From a checkpoint of a small transformer trained on Wikipedia.
Size: 16 layers, 2 heads of 32 (1 for keys and values), MLP 384 GELU, 1.56M parameters.
Architecture: LayerNorm before each block, attention and MLP in parallel.
Training: a variant of SOAP for these matrices, 142M tokens, 2166 steps.
Each number is 128 + 24 x the weight over the matrix's rms, rounded and kept within 0 to 255. Layers, rows and columns count from 0.

# layer 2 MLP down (transposed), 384x96, rms 0.287, rows 89-124, columns 0-95
[[135 129 139  99 125 122 101 129 101 148 117 131 149 135 102 131 106  97 139 134 114 154 116  95 151 152 118  95 116 164 120  97 139 141  76 146 118 112 136 108  76  86 127 149 141 142 107 146 136 122 116  99 106  85 108 104 147 163 122 135 157 115 117 116 125 161 165 171 148 129 118 149  83 139 114 110 139 141 154 159 176 132 129 143 135 133 133 176 168 164 115 124  86  99 152 118]
 [113 150 122 108 101 137 103 100 132 100 153 118 118 105 133 122 135 147 143 141 112 101 128 134  84 124 103 112 158 105 112 104 141 130  91 112  99 100 135 115 125 100 129 124 128 116 112 133 149 111  90 108 159  96 152 106 106 123 107 112 140 131 126  89 114 154 121 102  55 114  73 131 126 103 130 124 109 113 125 135 115 107 140 107  86 126 121 125 161 129 116 115  97 119 132 136]
 [ 79 112 147 129 143 115 137 125 147 102  89 151 134 144 154 105 153 104 109 149 112 126 150 140 110  89 140 126 119 119 129 150 111 125 135  90 110 142 113 120 145 119 123 109 131 133 127 105 144 133 108 137 105 124 140 126 109 126  90 131 143 170 115 129 126 140 146  92 146 139 126 176 124 123 100 118 132 127 116 141 118 124 151 127 143 124 127 166  89 110 150 143 131 131 100 135]
 [137 144 126 161 146  83 107 138 126 144 145 133 144 195 121 119 169 103 111 142 157 147  97 112 190  98 138 170 157 129 111  88 155 151 119 155 116 117 112 126 109 131 153 128  91 117 126 128 128 112 139 151 125 119 122 148 152 148 123 120 137 130  80 107 106 116 115 130 153 129 154 116 147 115 146 164 135 122 143 144  97 151 105 169 168 140 113 153 132 155 118 112 116 122 127 153]
 [111 152  98 103 122 122 138 131 142 128 109 122 101 145 115 131 111 178 133 120 122 115 131 127 113 130 157 123 129 139 168 129 136 129 161  81 135 112 146 136 113 146 141 105 111  99  94 126 138 131 124 106 138 125 138 123 119 124 117 142 123 144 134 145 120 104 136 100  98 157 178 123 118 104 144 148  82 139 132 122  96 140 122 154 109 122 117 178 146 120  64 136 142 181 128  69]
 [128 108 153 121 121  91 131 126 118 155 138 149 167 128 148 139 170 142 143 149 131  69 120  83 135 144 124 138 163 120 139 106 139 156 109 107 102 117  90 120 123  94 160 152 102 114 134 135 126 199 111 139 158 142 172 141 146 171 164 146 116 163 104 105 129 166 114 140 112 162 118 134 135 153  90 147 107 125 170 126 135 125 123 125 115 165  73 118  86  96 150 149 105 110 142  96]
 [151 108 123 148 136 151 144 116 145 132 142 159  79 114 183 120 140 125  93 104 132 114 111 133  81 128 133 123 118 107 155 140 180 133 125 115 124 115  99 110 159 175 124 117 108 133 114 150  79 157 153  91 122  91  68 123 140 182 159 124  93 154 136 136 127  90 132 109 132 112 175 138 128 114  92 110 169 171 184 138 145  89 121 111 122 114 131 128  99 117 147 142  86 126 128 119]
 [123 123 127 156 182 143 145 109 141 144 166 123 158 130 117 149  50 158  78 132 160 147 205 165 139 153 142 141 139 114 118 144 146 139 151 125 109 144 147 182 103 146 117 144 135 112 141 141 129 152  93 115 105 106 171 188 194 168 151 143 127  99 161 107 129 111 127 123 134 167 157  94 141 105 107 118 111 163 188 129 109 109 120 110 163 130 150 110 154  98 127 104 137  75 157  95]
 [102  83 151 140 146 108 108 135 138 123 118 156 139 159 128 139 130 125 154 158  98  84 152 153 128 117 147 148 147  95 119 129 134 159 170 101 106 133 118  65 114 156 154 135 151 125 163 123  90 126 120 128 102 114 111 171  97  92 139 156 105 122 149 149 110 110  71  96 155 170 131 143 166 112 154 121 126 112 107 178 181 106 108 125 155 113 125 110 117 131  88 109 164 151 123 130]
 [123 144 116 137 117 125 129 134  82 121 110 127 140 142 139 138 128 143  90 136 132 132 104 143 161 140 136 154 132 120 171 107 159 133 152 128 143 142 155 114 151 147 114 135 132 153 169 128 146 124 125 151  91 164 128 128 136 147 124 154 159 122 195 127 166 121  92 119  92 135  77 113 131 162 143 158 120 131 111 158 126 118 136 173 143 117 131 110 117 147  92 133 132 123 150 119]
 [135 131  86  89 141 132 170 108  97 142 124 124  97 106 136  90 139 135 141 114 138 151 116 114 157  86 156 153 135 155  93 116 133 151  90 134 148 124 100 149 119 127 150 118 162  80 123 140 181 107 104 153 126  68 133 131  95 108 153 102 124  75  90 146 124 134 127 142 126 144 159 139 118 138 150 150 183  97 118 106 106 139 158  99 178 145 137 108 158 140 169 144  91 109  89 127]
 [116 156 132 130 125 121 158 131 139 126 139 119 109 141 108 142 138 132 147 127  97 107 142 142 110 102  93 111 149 157  96 145 117 115 122 156 130 101 115 123 128 121 122 139 150 111 104 148 113 111 106 108 127 144  86 118  92 138  82 109 111  95 142 152 165 172 150 119 108 131 137 100 109 111 131 146 164  88  84 167 110 154 140 138  86 142 134 116 100 116 131 134  93 135 112 119]
 [105 143 177 109 139 125 143 117 126 110 148 167 119 143 154 164 116 115 148 157 139  91 100 120 149 116 121 155  85 127 112  91 149 141 117 143 148  97 107 165  77 118 142 140 155 160 157 145 116 132 147 131  87 135 137  92 145 100 114  94 125 180 108 161 130 103 170 132 172 127 169 140 129 121 109  95 114 145 149 119 129 164 124 145 160 152 101 143 178 153 147 126 125 144 156 119]
 [107 155 147 123 156 147 142  99  86 156 146 132  64 140 175 180 171 154 131 170 158 122  61 121 152 107 135 112 100 122 118 134 108 135 165 137 120 122 113 136 149 101 146 133 133  84 131 140 120 149 166 111 134 129 152 102 129 131 114  98 120 154 135 141  93  99 120 150  71 180 115 155 196 110 117 189 147 215  98 120 113 123 114 190  99 137  72  85 101  82 157 111 121 122 101 118]
 [141 154 126  89 164 153 132 109 101 127 144 136 161 134 145 169 124 110 160 126 107 151 107  92  89  84 104 113 119  88 121 137 106 113 179 112 147 122 113 129 138  85 138 137 145 123 131 165 127  89 133 156 101 107 134 147 164  94 116  86 157 166 124 157 177 165 155 105 161 148 165 133 119 113 153 135 112 107 124 117 167 152 114 118 126 103 134 149 139 139 110 121 121 133 130 134]
 [118 132 124  94 110 154 114 148 168 117 120 155 127  88 121 119 109 119 111 123 134 134 160 194 168 113 109 101 110 135 154 102 123  88 162 126 132  94 169 122 134 155 167 107 158 177  82 129 134 155 124 134  99 161  93 147 152 132 138 153 144 108 121 149 149 112 144 123 120 167 141  98 137 156 117 140 143 134 126 114 139 176 145 161 126 107 131 143 121 150 154 121 112 119 177 139]
 [125 107  59 112 131 114 118 102 106 156 148 147 148 136 132  78 129 127 121 108 142 169 136 148 145 133 103 109 141 128 157 111 160 103 155 112 120 153  94 111 114 123 107 115 124 115 123 108 123 139  88  95 119 110 131 125 139 110 114 112 135 104 111 151 120 140 127 132 144  95 113 148 115 171  86 147 113 103 127 154  99 149 114 113 125 127 146 146 104  94 107 118  85 129 104 127]
 [120 132 154 169 164 135 114 142 132 147 122 112 127  84 101 117  97 140 148  71 105 147 137 142 110 170 175 157 101 144 133 113 141 130 115 149 165 147 103 115 118 123 124 133 144  85 103 127 136 134 136 119 147 112 112 143 152 114 117 152 111  95 149 135 105 127 122  98 101 120 153  97 149 142  88  96 159 129 134 203 174  97 178 124 133 153 148 131 163 103 100 103 164 161 102  99]
 [140 145  82 125 129 128 159 164 116  94 128 110 178 125 112 119 168 128 190 133 148 143 129 125 133 151 126 100 163 106 160  96 143 168 156 112 152 115 113 139 161 146 119 129 114 149 108 145 188 116  90  90 112 126 133 130 100 138 109 140  80 136 134 128  98 122 135 126 148 162 105  89 113 141 103 126 138 114 125 142 166 128  76 100 129 130 116 115 118 132 137 134  67  78 133 120]
 [140 173 149 144  80 133 131 131 121 145 108 129 143 101 136 119 105 144 145 140  92 154 126  95 156 135 153 119 131 132 121  74 116 131 141 142 111 121 111 133 135  64 176 113 135 124 132 125 118 150 158 130 148 147 148 139 206 117  99  96 135 123 113 115 169 157 140 138 101 120 109  95  99 149 121 115 127  91 140 112 128 107 123 116 131 111 111 134 132 113 105  90 153 170 136 175]
 [108 114 140 103  91 140 134 142 136 152 132 100 130 114 128 125 104 163 108  68 179 144 126 118 148 130 163 123 135 130 180 111 135 153 159 120  96 151  72 128 144 140 139  88 167 134 203 160 149  87 118 148 118 118 101 105  97 129 174 159 113  99 141 147  85  98 120 158 114 142 151 145 139 104 146 121 126 112 167 149 162 107 101 129 152 146 126 104  74 117 108  80  95 141 155 139]
 [126 159 146 153 143 127  76 140 125 128 170 172 112 115 150 158 129 125 143 129 150 177 120 146 118 140  89 101 105  94 162 101 137 133 132 137 116 135 137 118 107 127 105 117  91 108 135  90 130 128 140 113 136  97 138 106 126 149 112 113 107  96 146 142 130 151 138 137 113 170 151 157  76 133 139  85 138 144 151 123 134 123  72 113 135 127 129 161 153 153 121  93 139 154 109 118]
 [165 133 121 114 108 141 150  80 155 148  95 141 138 159 145 130 139 125 147 122 169 124 111  67 119 112 158 130 119 143 104  95 142 137 141 139 131 102 116 125 115 103 150 112 118 133 144 108 104 145 147 146 137 119 108  99 156 111  95 151 112  82 144 104 140 122 117 147 126 106 119 134  77 155  86 110 158 114 133 109 115 140 149 131 133 140 134 133 128 143 137 103 105 174 154  95]
 [130 114 145 158 135 110 132 128 144 148 119 157  81 147 114 106 151 131 115 127 163 111 164  85 167 113 197 182 195  99 129 139 145 138 151 146  91 149 114  89  97  92 180 119  79 131 151 111 162  87 120 131 107 102  80 133 124 148 130 101 138 104 108 161 145 147  84  93 146 140 111 118 147 110  87 108 118 104 115 130  97 121  79 145 122 103  61 121 116 157 123 125 143 172 142 107]
 [124 121 159 113  90 121 126 113 143  97 132 159 165 127 107  99 137 119 122  79 167 113 125 138 139 110 105 153 144 154 157 134 103 171 117 114 167 140 145 129 154 157 165 126 142 155  94 118 159 107 112 164 121 100 127 182 112 100 150 132 102 154 104 120 149 170 124 106 117 156 155 119  86 120 135 126 132 109 132 118 146  99 153 125  96 111  83 132 140 117 103 118 130 114  90  95]
 [138  91 152 113 127 160 139  92 140 138 165 113 150 129 135 121 139 152 144  97 153 128  95 129 180 144 132 115 112 137 141 101 111 122 101 136  95 131 127 125 122 134 156 116 131 116 141 139 122 110 142 116 139  91 142 143 172 110 120 128 133 142 138 137 120 119 142 125 156 149 120 145 160 106 104 134  98 143 120 120 132 125 117 135  96 151 134 114 136 110 105 143 136 157 131 137]
 [117 132 120 137  92 143 122 108 100 143 146 109 128 113 118 133 146 135 141 115 138 113 132 154 145 111 158 117 138 146 130 136 122 118 138 130 119 112 107 142 137 119 126 129 153 172 145 148 131  90 125 137 120  88 192  90 105  99 107 123 120 157 135 135  82 151 133 139 169  83  99 134 143 129  89  96 140 114  88 161 149 127 135 138 118 121 142 152 121 193 151 145  79 112 150 123]
 [117  98 125 145 140  98 126 138 113 137 117 152 161 143 151 116 123 102 135 131 103 135 128 134 118 120 137 131  93 115 110 148 130 144 143 130 133 160 110 114 134 135 112 127 109 141 115 162 106 171 138 156 132 122 119 169 146 175 161 101 142 138 138 113 139  95 130 117 149 135 142 118 125 105 152 106 144 158 131 148 110 176 119  84 131 124 145 115 100 159 127  82 147 141  88 125]
 [104 157 132  87 156 136 160 131 139 136 137 118 117 127 164 171 146 135 125 100  94 136 112 132 102  94 148 132 145 146 148 131 130 114 136 114 144 130 160 159  86 147 141 177 142 116 157 150 151 142 114 149  97 127 132 146  99 128 122 130 102 155 123 149 152 113 143 119 150 117 126 138 136 112 136 162 160 119 110 118 101 116 103 120 113 132 158 150  92 114 106 138 132  99  82 150]
 [125 121 122  76 119 175 122 132  92 124 118 155 171 117 132 104 153 163 118 123 114 122 139 110 170 136 141 117 129 126 112 129 128 108 139 108  98 137 131 127  94 157 130 115 131 120  87 161 147 155 154 100 119 157 184 132 134  92 100 122  98 119 107 112 112  95 185 106 128 130 142 158 142 115 138 113 103 172 148 108 171 111 139 123 107 151 105 124 127 122 131 110 158 111 124  78]
 [121 120 123 130  80 121  82 116 112  95 139 137 124 122 103 131 126 135 100 124 116 130 144 109  88 117 108 139 102 132  99 126 100 121 123 118 130 121 142 131 115 126 161 121  80  70 101 116  64 125 148 152 123 141 146 125 100 133 175 126 132  89 101 108 118 123 135 127  94 135 118 120 117 124 152 132  95 110 129 152 154 129 142 108  85 126  97 129 109 135 125 118  68 139 144 126]
 [131 158 143 124 136 153 114 113 128 145 142 113 143 124 138 117 114 121 133 116 154 126 156 143 137 120 127 149 152 135 166  96 114 140  91 135 132 157 162 118 117 188 128 149 118 155 110 105 121 112 152 108 119 124 175  98  79 146 110 150 132 123 179 137  94 118 121 118  82 158 124 108 106 133 118 134 140 143 108 148  93 106 105 158 165 138 124 160 150 151 125 129 122 153 154 111]
 [127 119 122 132 124 129 120 146 103  82 148 119 166 103 147  94 109 144 131 156  78 167  93 144 104 138 129 182 157 182 151 156 153 135 124 136 124  98  96 125 153 105 118 170 108 128 114 134 162 135 132 108 153 132 128 173 122 153 128 137 140  94 185 111 151 174 104 124 137 156 134 159 139 138 133 129 134 120 151 128 111 132 155 115 114  97 136 117  90 161 111 139  87 115 122 156]
 [133 102 141 121  88 100 124 132 135 109 171 107 117 120 112 121 112 111 115 105 139 157 140 162 147 162 129 117 146 125 148 120 115 141 146 125 128 166 139 145 106 100  89 102 124 111  93 120 150 148  93 130 135 134 128 169  77 105 120 143 146 168 147 121 149 139 119 131 142 141 170 120 129 104 187  94 158 144 109 156 142 157 129 146 141 125 151 158 144 126 163 145 134 145  83 144]
 [136 133 127 143  70 127 105  96 115 172 140 101 132 116 139  95 132 128 129 145 138 145 113 136  93 112 135 113 152  78 116  76 121 137 110 103  95 136 135 125 115 132 141 100 111 112  78 111 137 101 164  97 155 117 140 109  89 156 116 151 109 144  95 157  88 143 140 109  97 147 137 153  99 158 113 115 111 149 122 115 124 107 140 152 125 138  90  96 172 161  80 120 128 146 158 109]
 [ 93 112 175 148 139 117 115 130 110 120 140 128 117 191 173 104 111 164 139 158 131 115 107 161 170 101 121 111 103 127 125 150 125 170 169 125 145 127 136 135 120 111 102  79 131 147  83 154  90 164 133  98 176  90 126 136 153 107 127 114 141 131 155 132 119 165 121  93 127 156 125 142 141 138 150 125 142 124 135 168 178 113 146 158 128 163 121 156 137  96 111 138 120 131 148 150]]
# layer 2 MLP up, 384x96, rms 0.318, rows 90-125, columns 0-95
[[111 123 112 128 112 152 130 127 123 129 120 135 136 120 102 140 127 114 105 146 137 150 119  89 165 104 138 134  85  83 117 110  75 119 149  87 152 171 121  72 107 124 148 140 162 106 148  98 144 146 156 127 118 156 101 118 167 136 186 114 158 128 139 161 112 115 127 113 144 122 180 129  75 118 161 129 133 165 113 139 109  79 104 125 126  90 113 144 115 102 110 131 176 127 148 147]
 [184 172 114 157 115 128 139 161  72 122 164 135 118 134  96 176  81 153 145 116 135 126 101  99 169 140 120 110 139 141  87  93 130  94  54 150 166 105 167 150  95 156 150 152 128 123 128 145 132 130 166 137 124  90 136  71 132 159 152 136 129 136 116 116 115 131  98 136 110 117 100  40  92 140 147 140 140 122 142 140 106 101  85 148 104 110 117  93 125 120  92 127 109 151 147 147]
 [106 104 176 114 149 116 143 110 134 136 153 128 118  55 131 157 132 148 146 109 107 180 118 111  58 141 150 105 158 120  97 158 104 177 146 144 113  96 158 126 121 142 136 137 126 144 116 120 135 146 134  96 129 162 101 131 116 129 111 113 123 112 100 129 112 152  63 139 144  86 118 121 116 122 115 143 114  95  78 140 124  95 127  87 110  90 101 130 104 123 129  93 130 107 148 144]
 [119 104 143  87 111 131 115 125 101 122 128 105 126 142 127  95 107  95  87  93 131 137 157 168 112 110 123 110 110 135  84  83 128 167 137 102 138 153  87 140 120  95 131 148 110 160 139 140 163 118 192  95 138 130 113 140 148 130 145 136 132 133 162 112 153 153 177 134 146 105 107 125  99 145 129 114 152 146 122 139 142 154 120 115 110  97 110 118 116 132 140 125 149 125 130 117]
 [144 130 144 101 112 126 114 141 127 140 147 123 125 146 130 149 105 105 132  99 117 131 125 128 124 113  88 142  96 113 144 129 145 141 119 137 138 116 102 139 132 135 140 125 105 134 159 144 127 146 156 115 121 121 160 111 136 155 106 125 165 111 114 103 124 108 138 168  97  92 181 113 151 141  83 149 188 148 112 119 142 125 115 152  91 137 121 136  99 107 106 150 157 107 125 137]
 [ 72 149 117 108 118 113 139 135 154 131 116 108 106  94 153 118 140 108  97 163 137 179 118 126 111 128 138 178 134 121 114 128 107 127 151 121 168 126 143 125 110 155 149  98 147 106 128 128 117 104 106 147 150  85  96 126 137 127 165 129 113 133  69 131  99 105 165 118 110 154 132 138  99 157 113 121 135 163 145 116 145 163 106 126  86 124 111  85 146 156  87 149 122  98 149 144]
 [178 112 160 138 132 176 132 115 149 102 138 103 122 155  93 100 134 157 128 176 132 128 135 134 148 168 131 146 134  95 138  92  88 152  89 188 119  99 136 128 138 160 146  99 153 113 119 102 147 162 102 147 160  84 134 107 115 108  98 102 125 155 131 127 151 160 140 121 167 155 110 137 123 146  97  94 132 164 127 147 118 155 116 129 139 136 117 119 102 144 120 102 131 118 111 107]
 [129 151 128 156 143 144 114  79 137 134 128 161 150 135 159 159 113 132 139 111  91 135 134  95  92 116 180 121 170 122 155 143 156 123 127 136  90 126 118  98 128 157 147 101 134 120 143 128 125 127 117 128 120 152 155 166 133 100 157 173  89  83 118 133 117  91 131 102 130 132 121 150 124 124 134 146 121 106 111 179 107 146 115 146 147 116 125 117 117 108 111 115 142  96 128 110]
 [136 131 128 127 121 102 132  93 150 173 132 143  83 135  89 140 134 140 134 103 168 145 153 108  98 117 128 114 167 132  95 132 122 114 149 120 154 128 129 176 102 127 150 150 119  94 124 146 120  94 193 139 108 132 122 121 131 110 111 108  72 128  89 164 151 120 161 147 155 114 147 118 120 122 160  83 156 106 157 127  76 150 137  87 147 123 169 125 154 141 154 139 136 118 137 140]
 [144  94 145 171 141  61  84  70 145 106 115 157 151 144 121 105 170  89 112 125 101 151 130 148 125 122  98 156 124  94 147 133  99 141 140 138 112 166 148 130 139 131 120 156 166 130  90  93 131 168  98 120 130 146 119  92 137 127 144 150 150 125  84 170 134 155 106 123 151 168 172  80 132 133 113 115 128 168 110  82 166 111 118  98 139 120 116 122  90 114  88  98 155 147 122 119]
 [159  92 137 119 163 113 142 126 133 144 141 145 117 159 112 139  94  87 126 122 111 123 112 120 144 149 114 156 122 114 143  93 115 136 125 126 117 144 153  92 100 110 170 133  96 134 118 114 102 150 154 104 119 111 177 169 169 119 131 158 163 152 128 114  96 117 105 136 124 141 144 100 134  92 114 101 120 164 117 101 137 121 131 124 181 110 108 134 124 130  90 134 150 132 131 150]
 [152 106 101 133 155 166 113 149 153 154 131 129 151 101 105 145  98 122 118 108 132 162 151 166 115 120 137  91 160  82 143 106 106 155 124 125  84 164 125 107 158 109 151 127 171  91 128 137 109 155 143 136 120 140 150 120 161 141 107  96 119 119  88 103 117 126  97  89 126 125 140 110 135 169  80 130 122 142 144 173 155 132 131 148 110 138 155 104  79 117 129 121 152 114 113 116]
 [157 140 146 145 157 124  74 135 165 117 101 139  98 111 149 145 106 125 161 144 142 135 111 137 108 150 136 109 134 155 132 140 145  91 157 112 168 111  92 152 120 104 152 136  99 163 121 133 127 111 158 105 113 163 134  94 146 139 185 114 120  94  74 120 132 110 107  85 133  85 166 108 119  89 141 113 133 124 147 119 106 150 156 130 119 135 142 152 139 112  81 127 105 112 138 160]
 [150 140 155 157 144 116  97 161 143 121  66 100 108 103 150 115 176  75  96 140 120  98 132  80  92 146 136 125 111  87 166  94 110 146 145 146 126 115 132 116 111 155 153 128 134 169 141 155 163 131  95 125 145 176 116 103 110 102  81 156 109 112 118 169 117 148 123 152  96 111 112 133 158 129 148 158 125 146  93 127 108 131 167 118 172 127 136 142 148 157 119 112 145  95 153 134]
 [129 173 146 143 125  97 119 100  57 146 112 118 124 159 141 180 112 135 121 132 110 124 153 144 116 119 154 129 111 129 113 181 130 111 118 128 101 133 144 179 152 154 131 124 122 115 217 160 124 112 146 150 106 110 140  89 113 109  85 105 133  99 155  98 146 108 132 159 124 138 110 138 124 138 127 113 126 164 137 127 120  96 119 117 169 162 120 170 101  75 109 167 150 168 121 130]
 [138 121 146 114  94 122 141 135 114 111  88 102 155 146 119 160 151 129 124 150 104 141 112 135 110 127 117  97 150 162  96 162 157 147 131 121 123 100 113 160 112 116 107 146 140 143 103 136 106  97 129 129 161 141 150 126 117 135 139 119 165 118 173 118 153 128 146 150 119 103 131 129 106 125 132  53 162 131 130 119 123 123 176 138 125 129 143 106 133 145  63 175 155 120 131  99]
 [164 121 158 114 158  90 114 102 101 153 170 139 152 132 140 144 140 149 123 136 110  96 113 119 133 156  73 116 132 136 118 128 132 166 139 180 142  77 129 115 158 148 158 161 148  85 118 111 116 133 114  91 139 100  98 129 126 154 135 150 106 152 120 134 104 132 147 140 131 183 123 138 159 112 164 134 139 142 157 112 103 167 122 132 122 124 107 130  99  95 190 135 153 118 121 106]
 [164 138 108 103 130 120 116 143 123 143 103 131 109 135 132 159  97 145  88  95 185 113  91 148 128 132  90 119 154 137  82 140 106 132 130 132 143 128 125 104 116  86 138 119 151 120 155 128 131  93 133 108 147 143 118 139 157  73 150  90 123 131 133 133 138 168  62 132  91 153 108 111 128 149 134 155 109 160 135 132 124 144 141 162 143 107 142 143 161 126 108 105 151 134 162 139]
 [127 145 128  98 124 129 124  93 146 100 149 134 159 138 124 124  86 109 125 108 159 160 106 195 124 129 104 118 112 143 162 161 154  79 152 147 128 139 141 150 111 135 114 105 112 152 154 104 139 108 118  91 127 109 123 141 119 105 154 151 108 102 154 133 146  67 107 138 132 128 131 185 181  95 121 114 128 168 160 117 113 129 134 157 123 140 144 115 157 161 155 175 118  81 127  82]
 [136 162 145 120 123  78 140 148 124 105 114 112 169 126 146 132 119 106 129 137  94 164 145 176 122 122 126 106 117 152 162 184 126 136 124 150  98 153 122 150 121 144  98 113 151  99 126 142 134 120 102 136 115 119 134 170 111 146 130 194 158  97 140 102 119 119 130  91  99 101 143  90 159 107 132 103 137 130 124 115 116 125 106 156 120 139 135 163  97 112 161  89 153 123 122 141]
 [114 123 125 101 152 139 141  69  95 134 112 117 144 125 151 111 125  83  57 169 138 113  97 169 119 122 140 133 155 139  97 113 122 122 126 118 168 112 142 167 145 129 147  93  96 153 125 150 151  91 121 150 117 132 157 149 124 126 133 132 127 120 113 117  94 145 142 119 161 167 128 150 142 135 119 142 116 130  86 152 136  90 142 132 150  95 124 130  68  94 144 134 131 132 163 156]
 [ 98 145 101 100 125 124 172 129 134 114 171 113 161 163 148 161 109 128 144 135 108 113 146 121 170 125 147  76 163 119 104 128 147 115 134 132  91  84  97 139 104 149 116 117 130 115 121  92 144  77 142 129 101 128 156 156 113 115 138 107 172 120 137 119 108  98 123 134  99 145 135 138 129  77 124 112 148 157 121 131  64 125  83 147 120 136 172 130 123 151 139 145 161 126 111 142]
 [149 140 155 152 171  96 113 122 156 105 100 137 117 116 151 145 130 158  93  88 119 174 133  67  89 155 164 158 130 126 114 149 131 122 144 114  92 153 132  90 108 133 126 122 117 163 129 131 164 112 123  92 134 145 134 131 143 129 138 111 138 121 188  87 154 108  89 145 148  90 143 106 133 110 159 134 163  82 118 119 120 139 124 141 157 150 129 102 137  93 163 130 134 141 111 125]
 [133  84 141 140 150 104 116 148 121 121 170 126 146 142 133 129 121 100 153 138 132 112 101 146 152 121  98 143  90 148 146 122 142 155 169 169 131  92  88 172 138 152 124 123  97 119  97 131 122 124  98 134 112  96 116 100 110 126 135  99 136 153 135 137 115  90 146  88 106 104 107 196 129 101  98 132 155 156  95 106 118 124 134 135  98 125 158 135  96 120 128 153 127 109 133 121]
 [151 152  97 103 135 111 115 182 134 182  82 111  83 151 109 129 148 157 115 131 123 154 159 122  98 150 148 128 102 134 121 152 131 107 130 146 120  95 148 118 104 119  95 137 143 104 137 132 138 102 142 158 136 153 151 130 127 179 142 136 129  75 152 110 147 119  96  98 150 120 123 129 169 132 146  89 145  92 132 114 137 142 131 157 149 124 138 104 126 101 114 136 126 112 131 131]
 [128 125 128 127 135 108 146 134 113 121  79 114 141 179 115 144 134 133  99 133 119 134 148 113 113 134 107 141 116 146 102 143 142 196 101 155 136  87 129 106 105 122 144 131 114 134 106 128 121 143 126 110  68 127  98  99 106 125 158 141 126 123  85  99 160 167 152 144  90 130 143 143 133 127 135 118 169  98 158 118 154 141 121 118 169  98 131 105 162  92 120  84  97 146 131 104]
 [145 163  97 156 102 145 148 116 121 144 134 127 123 114 111 149 127 155 100 143 175 138 128  82 123 172 155 103 126 125 129 133 147  93  90 130 167  88 162 139  90 111 129 148 158 128 117 157  74 102 131 101 174 147 160  85 122  96  57 145 123 109 107 138 141 133  85 124 122 141 128 137 138  93  76 151 119  69 135 149 151 112 145 183 103 103 126 148 141 106 110 119 158 132 149 149]
 [102 136 113 180  88  56 139 127 128 149 121 151 109 127 166 113 134 137 152 176 167 134 132 110 140 112 140 131 169 129 105 108  92 152 132 123 109 120 106 115 173  89 119 147 155 160 108 126 128 124 142 120 125 125 137 174 192 143 112 116 118 112 119  92 153  70 117 123  94 157 132 100 117 125 125  73 132 103 183 114  92 122 114 131 107 142 129 125 120 153 146 120 140 116 116 126]
 [161 155  82 119 145 133 121 124 172 152 109 118  96 143 129 141 120 115  88 114 132 134 122 100 125 116 151 147 141 136 158 173 150 119 145 129 143 129 112 100 109  85 103 137 120 111 131 127 120 105 118 157 144 102 118 104 140 122 169 162  90  96  84 120 123 149 119  98 109 126 131 111 122 153 111 108 135  84 150 138 165 134 154  99 156 132 143  95 151 150 167 120 111 182 151  98]
 [132 170  95 152  89 145 128  70 121 100 151 146 142 157 137 102 111 130 150 119 127 153 156 107 134 135 131 112  89 128 133 102 107 120 167 135 170 140 114 142 114 106 100  98 155 173 121 134 113 127 156 122  62 134 150 148 155 122 124 124  92  55 129 134 142  82  86 141 145 127 114 127 135 135 173 135 129 141 140 111 110 175 135 101  86 137 129 195 141 127 113 128 122 115 168 119]
 [144 117 155  93 111 118 100 101 132 167  90 118 143 134 143 176 170 151 120  87 123 154 112  98  95 176 116  85 104 106  97 169 127 130  81 105 180 152 138  94 129 127 137 102 108  98  92 117 110 125 130 111 167 156 115 114 164 175 133 104 139 125  93 155 133 162 122 110 118 111 150 144 159 110 142 124 182 100 118  80 109  97 126 109 130 126 150  83 119 175 150 107 103 122 145 117]
 [137 148 120 105 133 113 105  92 138 158 116 138 130 156 147 135 137 139 113 149 155  92 170 100 130 146 133 160  96 103  84 142 121 109 109  98 115 158 114 145 117 134 139 118 120 144 143 179 111 125 157 109 148 133 149 135 159  97 104  90 109 139  60 137 123 120 135 122 160 132 127 137  70 146 141 118 112 122 142 166 137  85 105 128 124 115 112 142 127 122 123 129 163 141 168 156]
 [152  89  92 143 174 166  89 113 146 154 133 146 160 106 105 164 144 109 122 148 113 127 119 143 106 108 149 116 103 132 135 140 107 100 125 110 164  70 154 125 141 127 127 116 129 145 147  95 133 110 142 131 134 139 116 113 146 115 126 105 118 126 166 163 125  73  89 134 134 173 112 134 126 144 133 162 122 134 160 111 136  90 107 148 140 141 117 134 120 146 101 119 148 119 158 121]
 [151 122 104 137 144 118  99 171 133  90 124 113  99 207 143 169  87 179 109  98  85 112 153 147 186 129 100 126  87 116 124 121 150 119 133 118 129 137 114 154  87  92 103 134  91 110 151 126 182 149 141 134 109 129 106 143 133 106 129 142 136 130 149 110 137 111 127 109 119 150 136 127 187 121 127 148 164 113 123  96 131 163 116 143 146 108 133 176 148 105 146 153 159 131 112 126]
 [ 91 143  82 141 174 147 117 166 142 103 110  97 100 141 134 142  91 109 112 125 115 136 113 139 109 116 146 115 110 126 132 127 143 149 113 148 178 103 127 135 165 103 164 129 155 123 140 111 161 108 161 124 138 188 152 122  84 127 130  83 100  99 151 118 119 131 102  96 121 141 119 111 143 106 130 137 159 143 131 138  89 126  96 120 118 106 150 136 109 132 129  97 119 131 117 131]
 [136 135 140 117 149 112 114 134 151 115 178  67 140 156 131 147 130 159 111 156 109 109 130 120 107 102 125 116 130 119  83 151  70 101 126 123 130  65 123 137 142 146 133 144 125 115 126 157 129 147 121 142 130 146 100 134 161 123 144  92 164 125 124 135 100  62 139 105 132 154 122 143 201 112 122  42 126 138 163 164 104  94 129 109 133 134 129  85 105 123 156 160 113 144 177 132]]